python train.py --d_model=192 --head_dim=96 --d_mlp=384 --attn_scale=0.102 --init="uniform" --init_std_o=0.0 --init_std_up=0.0445 --lr=0.00598 --beta2=0.99 --decay_fraction=1.0 --batch_tokens=65536 --seq_len=512 --steps=3721
Each number is 200 + 30 x the weight over its row's rms, rounded and kept within 0 to 999. Layers, rows and columns count from 0. The size before them is the row's rms in percent of the matrix's.

# layer 3 MLP up, 384x192, rms 0.155, rows 358-369, columns 96-191
095,219,204,245,212,207,164,133,239,215,187,173,199,214,174,194,152,205,198,180,196,187,174,236,244,217,218,237,189,174,220,233,180,259,244,191,164,219,181,206,195,205,200,245,238,293,171,211,164,214,196,211,190,186,153,199,195,175,228,209,198,242,222,175,179,195,229,159,189,197,141,179,180,251,170,189,244,201,213,189,152,147,185,247,157,227,191,183,184,200,174,207,156,210,200,256,218
100,174,204,199,171,210,224,233,198,149,146,185,230,156,201,233,250,183,238,202,218,213,190,209,195,262,169,214,259,221,192,221,187,188,229,220,168,219,238,184,148,207,164,183,225,185,182,214,182,262,214,193,219,213,249,233,138,193,145,250,248,183,241,236,253,184,170,216,204,228,248,154,242,167,240,145,162,206,217,139,212,253,207,204,182,232,230,224,153,187,250,218,223,205,181,221,177
107,181,176,246,182,166,213,197,227,169,192,210,206,187,227,210,170,132,212,184,174,227,245,200,250,226,198,191,191,192,189,196,192,182,170,228,162,181,200,203,174,166,170,251,142,306,210,198,191,208,187,218,214,219,209,212,165,168,197,157,205,229,166,153,168,208,217,194,184,151,203,230,197,251,179,167,204,204,281,188,216,186,208,236,264,212,189,177,188,240,282,225,206,206,164,198,171
101,225,206,186,248,232,157,271,244,236,222,219,188,161,219,195,212,196,213,203,171,166,236,234,223,207,222,234,185,252,143,193,163,208,198,210,208,200,195,218,161,187,201,191,210,184,213,179,134,200,207,185,209,201,198,178,199,232,168,205,244,202,267,194,199,250,138,122,223,177,189,231,156,167,196,169,164,150,201,189,221,242,197,195,203,195,145,224,231,236,200,229,187,176,216,199,277
102,162,163,257,186,156,266,184,216,177,198,208,194,195,164,204,217,178,201,192,129,196,215,215,223,274,258,233,204,227,222,219,283,194,229,152,189,217,167,156,133,219,214,183,164,209,193,168,192,214,149,186,178,181,261,213,203,213,179,172,206,181,177,205,231,203,173,205,225,199,179,205,159,242,193,152,181,202,221,202,219,143,227,144,217,255,186,198,260,201,208,231,207,133,183,209,189
097,158,194,197,221,189,194,197,216,200,202,177,166,198,227,222,268,202,162,195,267,189,186,141,229,208,194,238,213,220,265,193,159,218,176,180,251,170,207,223,190,231,202,201,238,202,183,264,182,204,176,200,241,208,203,210,176,171,178,209,174,221,182,194,259,244,169,155,196,237,210,173,201,215,176,214,231,217,211,189,176,146,191,174,184,211,203,180,189,201,174,238,196,118,209,201,228
107,173,244,189,192,155,183,168,207,207,180,214,197,235,231,189,195,223,202,265,198,221,178,232,233,229,204,225,251,191,214,189,265,208,230,176,199,172,227,225,180,179,295,133,172,155,173,187,192,121,217,186,133,146,184,245,180,218,184,169,205,200,201,170,229,204,269,201,240,182,190,185,241,185,230,172,204,210,160,232,230,228,179,199,216,262,227,220,182,172,187,192,168,202,161,190,207
098,219,249,208,230,222,178,220,175,212,214,171,212,209,195,219,182,193,176,153,161,166,226,213,163,193,211,228,190,188,182,218,234,202,141,133,195,196,184,231,226,228,240,195,140,209,214,132,266,203,197,190,177,220,192,145,190,211,236,233,250,198,201,149,230,176,207,162,259,198,193,241,184,238,169,190,238,138,217,204,184,165,192,181,175,214,213,247,206,260,230,217,263,238,198,189,205
105,214,261,203,210,168,226,208,187,247,182,228,229,201,194,187,207,201,172,165,237,219,212,185,206,209,204,159,201,180,270,190,223,221,161,220,202,194,200,209,218,167,176,223,183,192,221,159,232,233,202,133,202,209,218,205,217,206,224,239,185,251,236,195,171,159,223,159,213,179,240,171,201,233,195,205,218,192,160,181,177,242,153,179,201,151,243,164,193,226,200,211,175,224,202,242,186
097,174,189,260,219,220,232,259,195,136,204,160,205,189,226,210,144,252,246,210,164,176,218,183,194,170,196,253,162,192,198,205,208,232,168,224,201,177,178,215,175,166,227,187,219,181,247,201,227,196,152,245,195,97,233,229,196,178,174,216,248,192,211,211,212,188,207,198,205,152,213,240,232,230,224,213,166,162,212,184,265,193,220,194,213,221,224,203,184,218,179,243,182,251,220,187,232
105,208,248,186,209,178,210,182,184,196,253,185,223,221,154,184,235,196,147,254,204,202,193,200,204,234,169,162,140,213,193,215,250,214,201,180,272,203,216,219,204,212,183,181,196,214,199,187,228,188,208,207,152,194,212,192,197,152,212,221,179,177,189,223,179,145,171,194,190,222,209,238,182,185,210,159,200,212,175,250,133,181,201,191,220,179,181,176,239,224,174,189,220,190,182,221,143
104,207,149,210,159,194,235,189,188,273,203,236,172,206,191,189,189,136,219,108,165,207,180,246,215,235,176,223,223,164,191,236,164,172,210,234,161,206,211,184,251,220,210,166,152,127,173,225,147,212,193,167,144,230,174,218,176,205,191,209,191,205,173,263,235,195,184,217,176,206,214,235,174,197,175,193,153,220,215,203,181,182,194,201,164,249,151,234,216,227,162,169,181,220,162,195,255
# layer 3 MLP down (transposed), 384x192, rms 0.142, rows 358-368, columns 96-191
081,191,206,209,216,176,233,232,195,163,162,189,217,191,248,209,257,230,160,239,197,197,249,153,175,172,218,162,208,201,186,191,198,255,231,183,233,209,231,226,170,257,155,202,182,175,184,204,149,169,153,238,193,216,226,161,197,179,158,256,238,219,185,221,232,189,195,205,235,196,232,222,191,165,172,216,214,179,206,246,240,225,211,180,216,168,256,160,222,217,232,187,237,178,260,212,216
110,182,219,129,178,194,224,245,191,210,199,204,190,199,240,168,168,209,231,238,243,204,162,172,232,218,178,167,207,226,188,211,196,166,227,155,147,202,170,211,200,227,241,200,173,164,226,151,206,237,230,227,212,229,194,259,184,193,190,137,180,200,187,238,190,168,192,193,218,163,181,211,218,175,189,175,220,190,225,201,176,177,247,219,123,191,196,238,224,222,172,179,213,315,250,226,258
095,164,177,170,211,209,249,227,189,244,172,255,171,199,183,188,254,233,204,246,185,241,142,164,200,218,149,216,239,221,184,171,187,226,180,204,158,177,213,217,212,221,237,191,191,110,234,168,181,220,205,165,221,175,161,194,247,208,228,215,137,202,171,233,176,169,201,230,233,219,149,217,200,191,208,162,135,194,186,181,227,156,190,216,146,237,234,210,204,156,215,186,208,199,257,175,204
107,188,194,206,167,163,124,252,233,253,218,170,175,193,203,230,185,200,197,153,227,219,220,219,185,215,176,173,211,240,207,171,135,137,212,197,187,217,181,174,182,184,197,225,221,174,141,156,205,177,201,219,172,231,214,215,234,194,263,209,267,187,181,173,178,163,168,253,167,227,135,211,193,163,168,217,169,191,179,129,223,177,213,205,200,145,235,237,211,195,109,204,188,160,185,224,212
106,225,225,217,192,138,216,198,189,192,242,254,213,194,221,188,223,232,202,227,215,197,211,221,251,243,226,177,176,170,201,204,258,235,177,223,292,213,184,234,184,169,238,198,148,163,197,194,221,199,215,179,141,215,131,242,227,223,162,155,166,162,189,238,191,226,233,205,203,192,220,175,201,204,198,228,199,261,176,197,236,233,194,249,234,211,201,185,145,264,209,161,176,202,186,219,161
098,193,198,184,145,228,163,184,136,209,245,179,234,218,168,178,193,211,215,201,231,153,150,196,243,245,204,214,167,230,136,247,181,193,162,238,159,218,197,191,234,198,191,195,220,180,173,195,176,179,198,201,244,159,208,203,174,221,186,156,229,230,195,202,175,211,197,189,197,213,220,270,218,185,209,174,161,199,180,228,161,148,166,209,205,207,179,186,244,188,135,188,224,205,224,193,190
104,207,230,174,260,173,208,194,165,188,220,193,215,267,206,179,208,184,178,203,234,172,249,228,242,173,194,235,166,184,162,209,140,193,186,240,190,187,151,176,175,196,233,208,151,195,208,217,192,268,231,205,225,192,133,171,202,150,190,262,237,213,190,242,193,204,241,140,230,175,201,199,161,216,154,175,176,212,185,159,158,205,246,170,200,188,161,212,195,174,235,164,213,243,139,252,193
104,267,197,229,192,213,194,211,231,246,210,240,233,217,245,207,185,182,237,185,182,203,164,171,209,177,197,194,176,180,257,126,178,175,191,200,231,159,210,229,163,211,314,230,196,181,154,243,247,190,187,169,161,171,207,197,215,222,177,221,193,204,190,240,205,203,180,207,242,193,189,198,219,173,235,205,234,201,180,199,246,193,181,149,208,229,263,216,198,192,259,231,141,168,167,196,192
107,214,241,133,183,180,204,227,210,180,222,263,226,198,205,193,196,209,200,181,196,189,180,163,164,158,193,180,177,175,199,162,254,191,224,248,214,198,240,197,203,227,283,173,171,234,234,205,213,217,220,201,188,190,232,190,215,171,170,194,226,215,147,202,218,223,185,192,192,214,179,179,259,161,182,173,207,256,217,170,178,181,236,197,194,195,172,165,149,216,178,224,167,244,167,178,245
095,236,230,206,153,169,163,216,168,190,161,233,263,179,148,184,215,204,178,210,197,214,232,211,171,171,219,176,239,238,258,160,212,204,182,240,200,146,159,132,174,198,210,242,236,185,136,219,169,177,259,167,233,188,163,220,209,186,192,207,191,143,203,153,196,249,180,219,136,209,173,179,190,176,212,221,169,185,181,185,210,239,200,179,212,182,192,258,155,254,208,232,202,212,208,177,197
103,222,190,178,208,224,197,194,190,170,180,238,209,204,179,232,141,204,210,244,196,145,220,209,194,216,211,191,185,219,189,241,165,197,156,237,188,293,161,256,242,183,163,217,262,224,212,193,190,264,242,191,126,222,183,208,155,225,223,232,167,116,134,210,164,162,206,228,186,198,223,243,193,222,185,213,206,188,154,177,224,189,195,179,204,198,201,204,203,205,236,162,176,175,220,193,188
# layer 3 MLP gate, 384x192, rms 0.16, rows 359-369, columns 96-191
107,184,206,237,200,176,139,212,194,147,159,173,188,154,175,210,194,217,198,230,199,201,216,214,236,218,223,186,231,202,208,204,198,162,219,180,174,218,257,207,157,225,234,147,152,170,198,211,226,282,210,230,194,224,193,230,194,211,175,213,195,209,178,227,244,175,189,198,210,189,179,215,155,257,195,236,162,126,268,156,181,188,197,181,151,219,240,209,205,224,207,188,168,255,136,188,186
103,223,181,223,210,216,254,176,202,144,213,201,159,202,217,208,190,196,241,236,192,188,171,214,179,170,179,187,178,172,197,258,220,184,155,179,170,193,196,167,247,166,249,215,186,206,217,205,207,205,217,255,219,155,201,200,217,177,204,208,145,191,170,191,152,211,220,226,236,180,226,196,188,204,216,217,189,222,233,167,218,205,218,152,204,222,148,237,242,233,243,203,196,246,226,262,237
101,212,199,206,230,176,161,179,215,182,167,198,144,204,179,191,194,235,249,199,217,200,218,193,207,175,226,204,205,201,228,176,207,186,176,244,234,240,202,291,171,175,208,259,227,225,186,209,222,206,232,170,236,225,227,188,177,256,193,236,150,242,154,178,216,168,256,170,183,171,241,202,240,187,159,244,248,218,154,181,198,213,221,230,224,194,155,183,187,152,217,212,210,202,217,162,239
101,205,143,182,198,224,194,217,150,231,151,156,185,216,206,203,217,187,235,180,181,210,194,212,198,176,192,210,250,207,212,192,189,152,199,212,232,161,192,234,195,221,253,188,241,185,187,204,165,167,227,163,211,210,182,175,173,212,204,254,190,262,214,169,197,184,195,245,147,226,188,191,138,187,140,257,145,219,162,202,183,182,160,203,249,170,215,221,179,177,187,187,185,233,208,200,187
087,202,220,261,214,235,189,227,163,209,177,174,199,180,216,253,214,184,202,227,187,230,188,197,121,179,183,168,160,193,159,194,217,171,213,144,206,229,240,143,237,177,197,199,143,195,196,200,225,179,225,104,196,246,157,199,183,213,249,184,219,182,178,157,230,162,165,196,134,202,219,180,234,247,196,209,217,211,229,195,165,214,226,194,185,256,205,205,148,236,204,167,173,186,241,164,226
102,221,221,211,225,202,172,210,166,207,146,152,191,217,244,166,222,254,234,195,232,215,206,226,180,226,186,206,178,153,229,159,161,245,229,224,175,194,170,215,188,204,195,268,205,214,215,165,259,205,182,229,223,127,181,219,216,202,183,212,187,217,183,222,166,214,216,189,190,200,179,212,172,192,178,237,193,205,218,193,158,154,217,217,186,210,155,270,185,227,211,197,212,185,152,169,151
105,176,149,165,175,141,219,192,152,220,255,268,224,175,184,169,185,191,194,199,216,160,194,186,195,224,232,197,169,204,238,127,182,227,189,231,220,239,211,210,146,235,244,273,204,180,170,197,201,207,221,196,237,229,207,197,179,212,223,175,225,187,210,161,209,183,180,195,221,249,198,244,224,172,218,158,190,194,129,194,171,249,211,143,165,204,216,253,220,186,206,203,212,242,181,217,207
110,213,185,196,238,220,248,192,193,147,232,181,232,257,155,193,223,209,192,231,180,160,162,220,224,233,253,227,229,201,178,266,185,139,214,216,223,184,214,143,181,214,153,250,173,184,214,223,164,201,181,262,172,186,235,187,149,232,197,160,170,178,239,196,180,202,198,153,249,216,207,204,199,220,208,187,170,242,199,215,181,125,174,176,219,195,210,170,211,167,164,155,190,214,220,209,214
097,189,196,226,185,195,214,166,207,164,222,207,234,210,136,215,217,194,234,194,154,196,167,232,133,222,180,163,195,212,223,186,209,176,200,191,194,188,169,164,186,233,187,155,220,198,191,220,199,186,201,267,198,256,189,174,196,180,195,188,141,226,288,268,215,207,241,238,213,126,179,192,198,192,244,234,216,207,178,172,216,187,185,175,208,190,212,199,199,156,169,234,212,129,195,184,175
113,204,201,162,154,168,151,133,188,189,181,252,205,175,210,235,183,188,193,244,134,240,172,197,158,200,206,181,215,215,227,202,170,212,223,176,143,237,231,213,205,181,198,233,179,216,185,199,143,189,248,213,135,238,204,238,194,182,264,176,207,213,210,249,207,222,157,209,220,252,166,158,201,190,148,230,238,165,208,186,215,206,176,189,212,223,195,189,247,179,185,210,183,237,182,181,181
102,134,209,154,128,234,229,210,220,208,200,186,129,179,216,211,195,251,177,244,246,174,223,130,165,197,181,174,191,172,203,151,236,198,178,231,153,227,220,193,207,244,206,198,239,192,212,208,216,177,141,212,245,245,194,217,204,162,193,211,230,141,270,232,172,120,155,185,188,202,230,194,208,160,231,206,239,250,179,164,210,197,189,192,209,214,200,198,210,242,241,232,168,218,176,252,211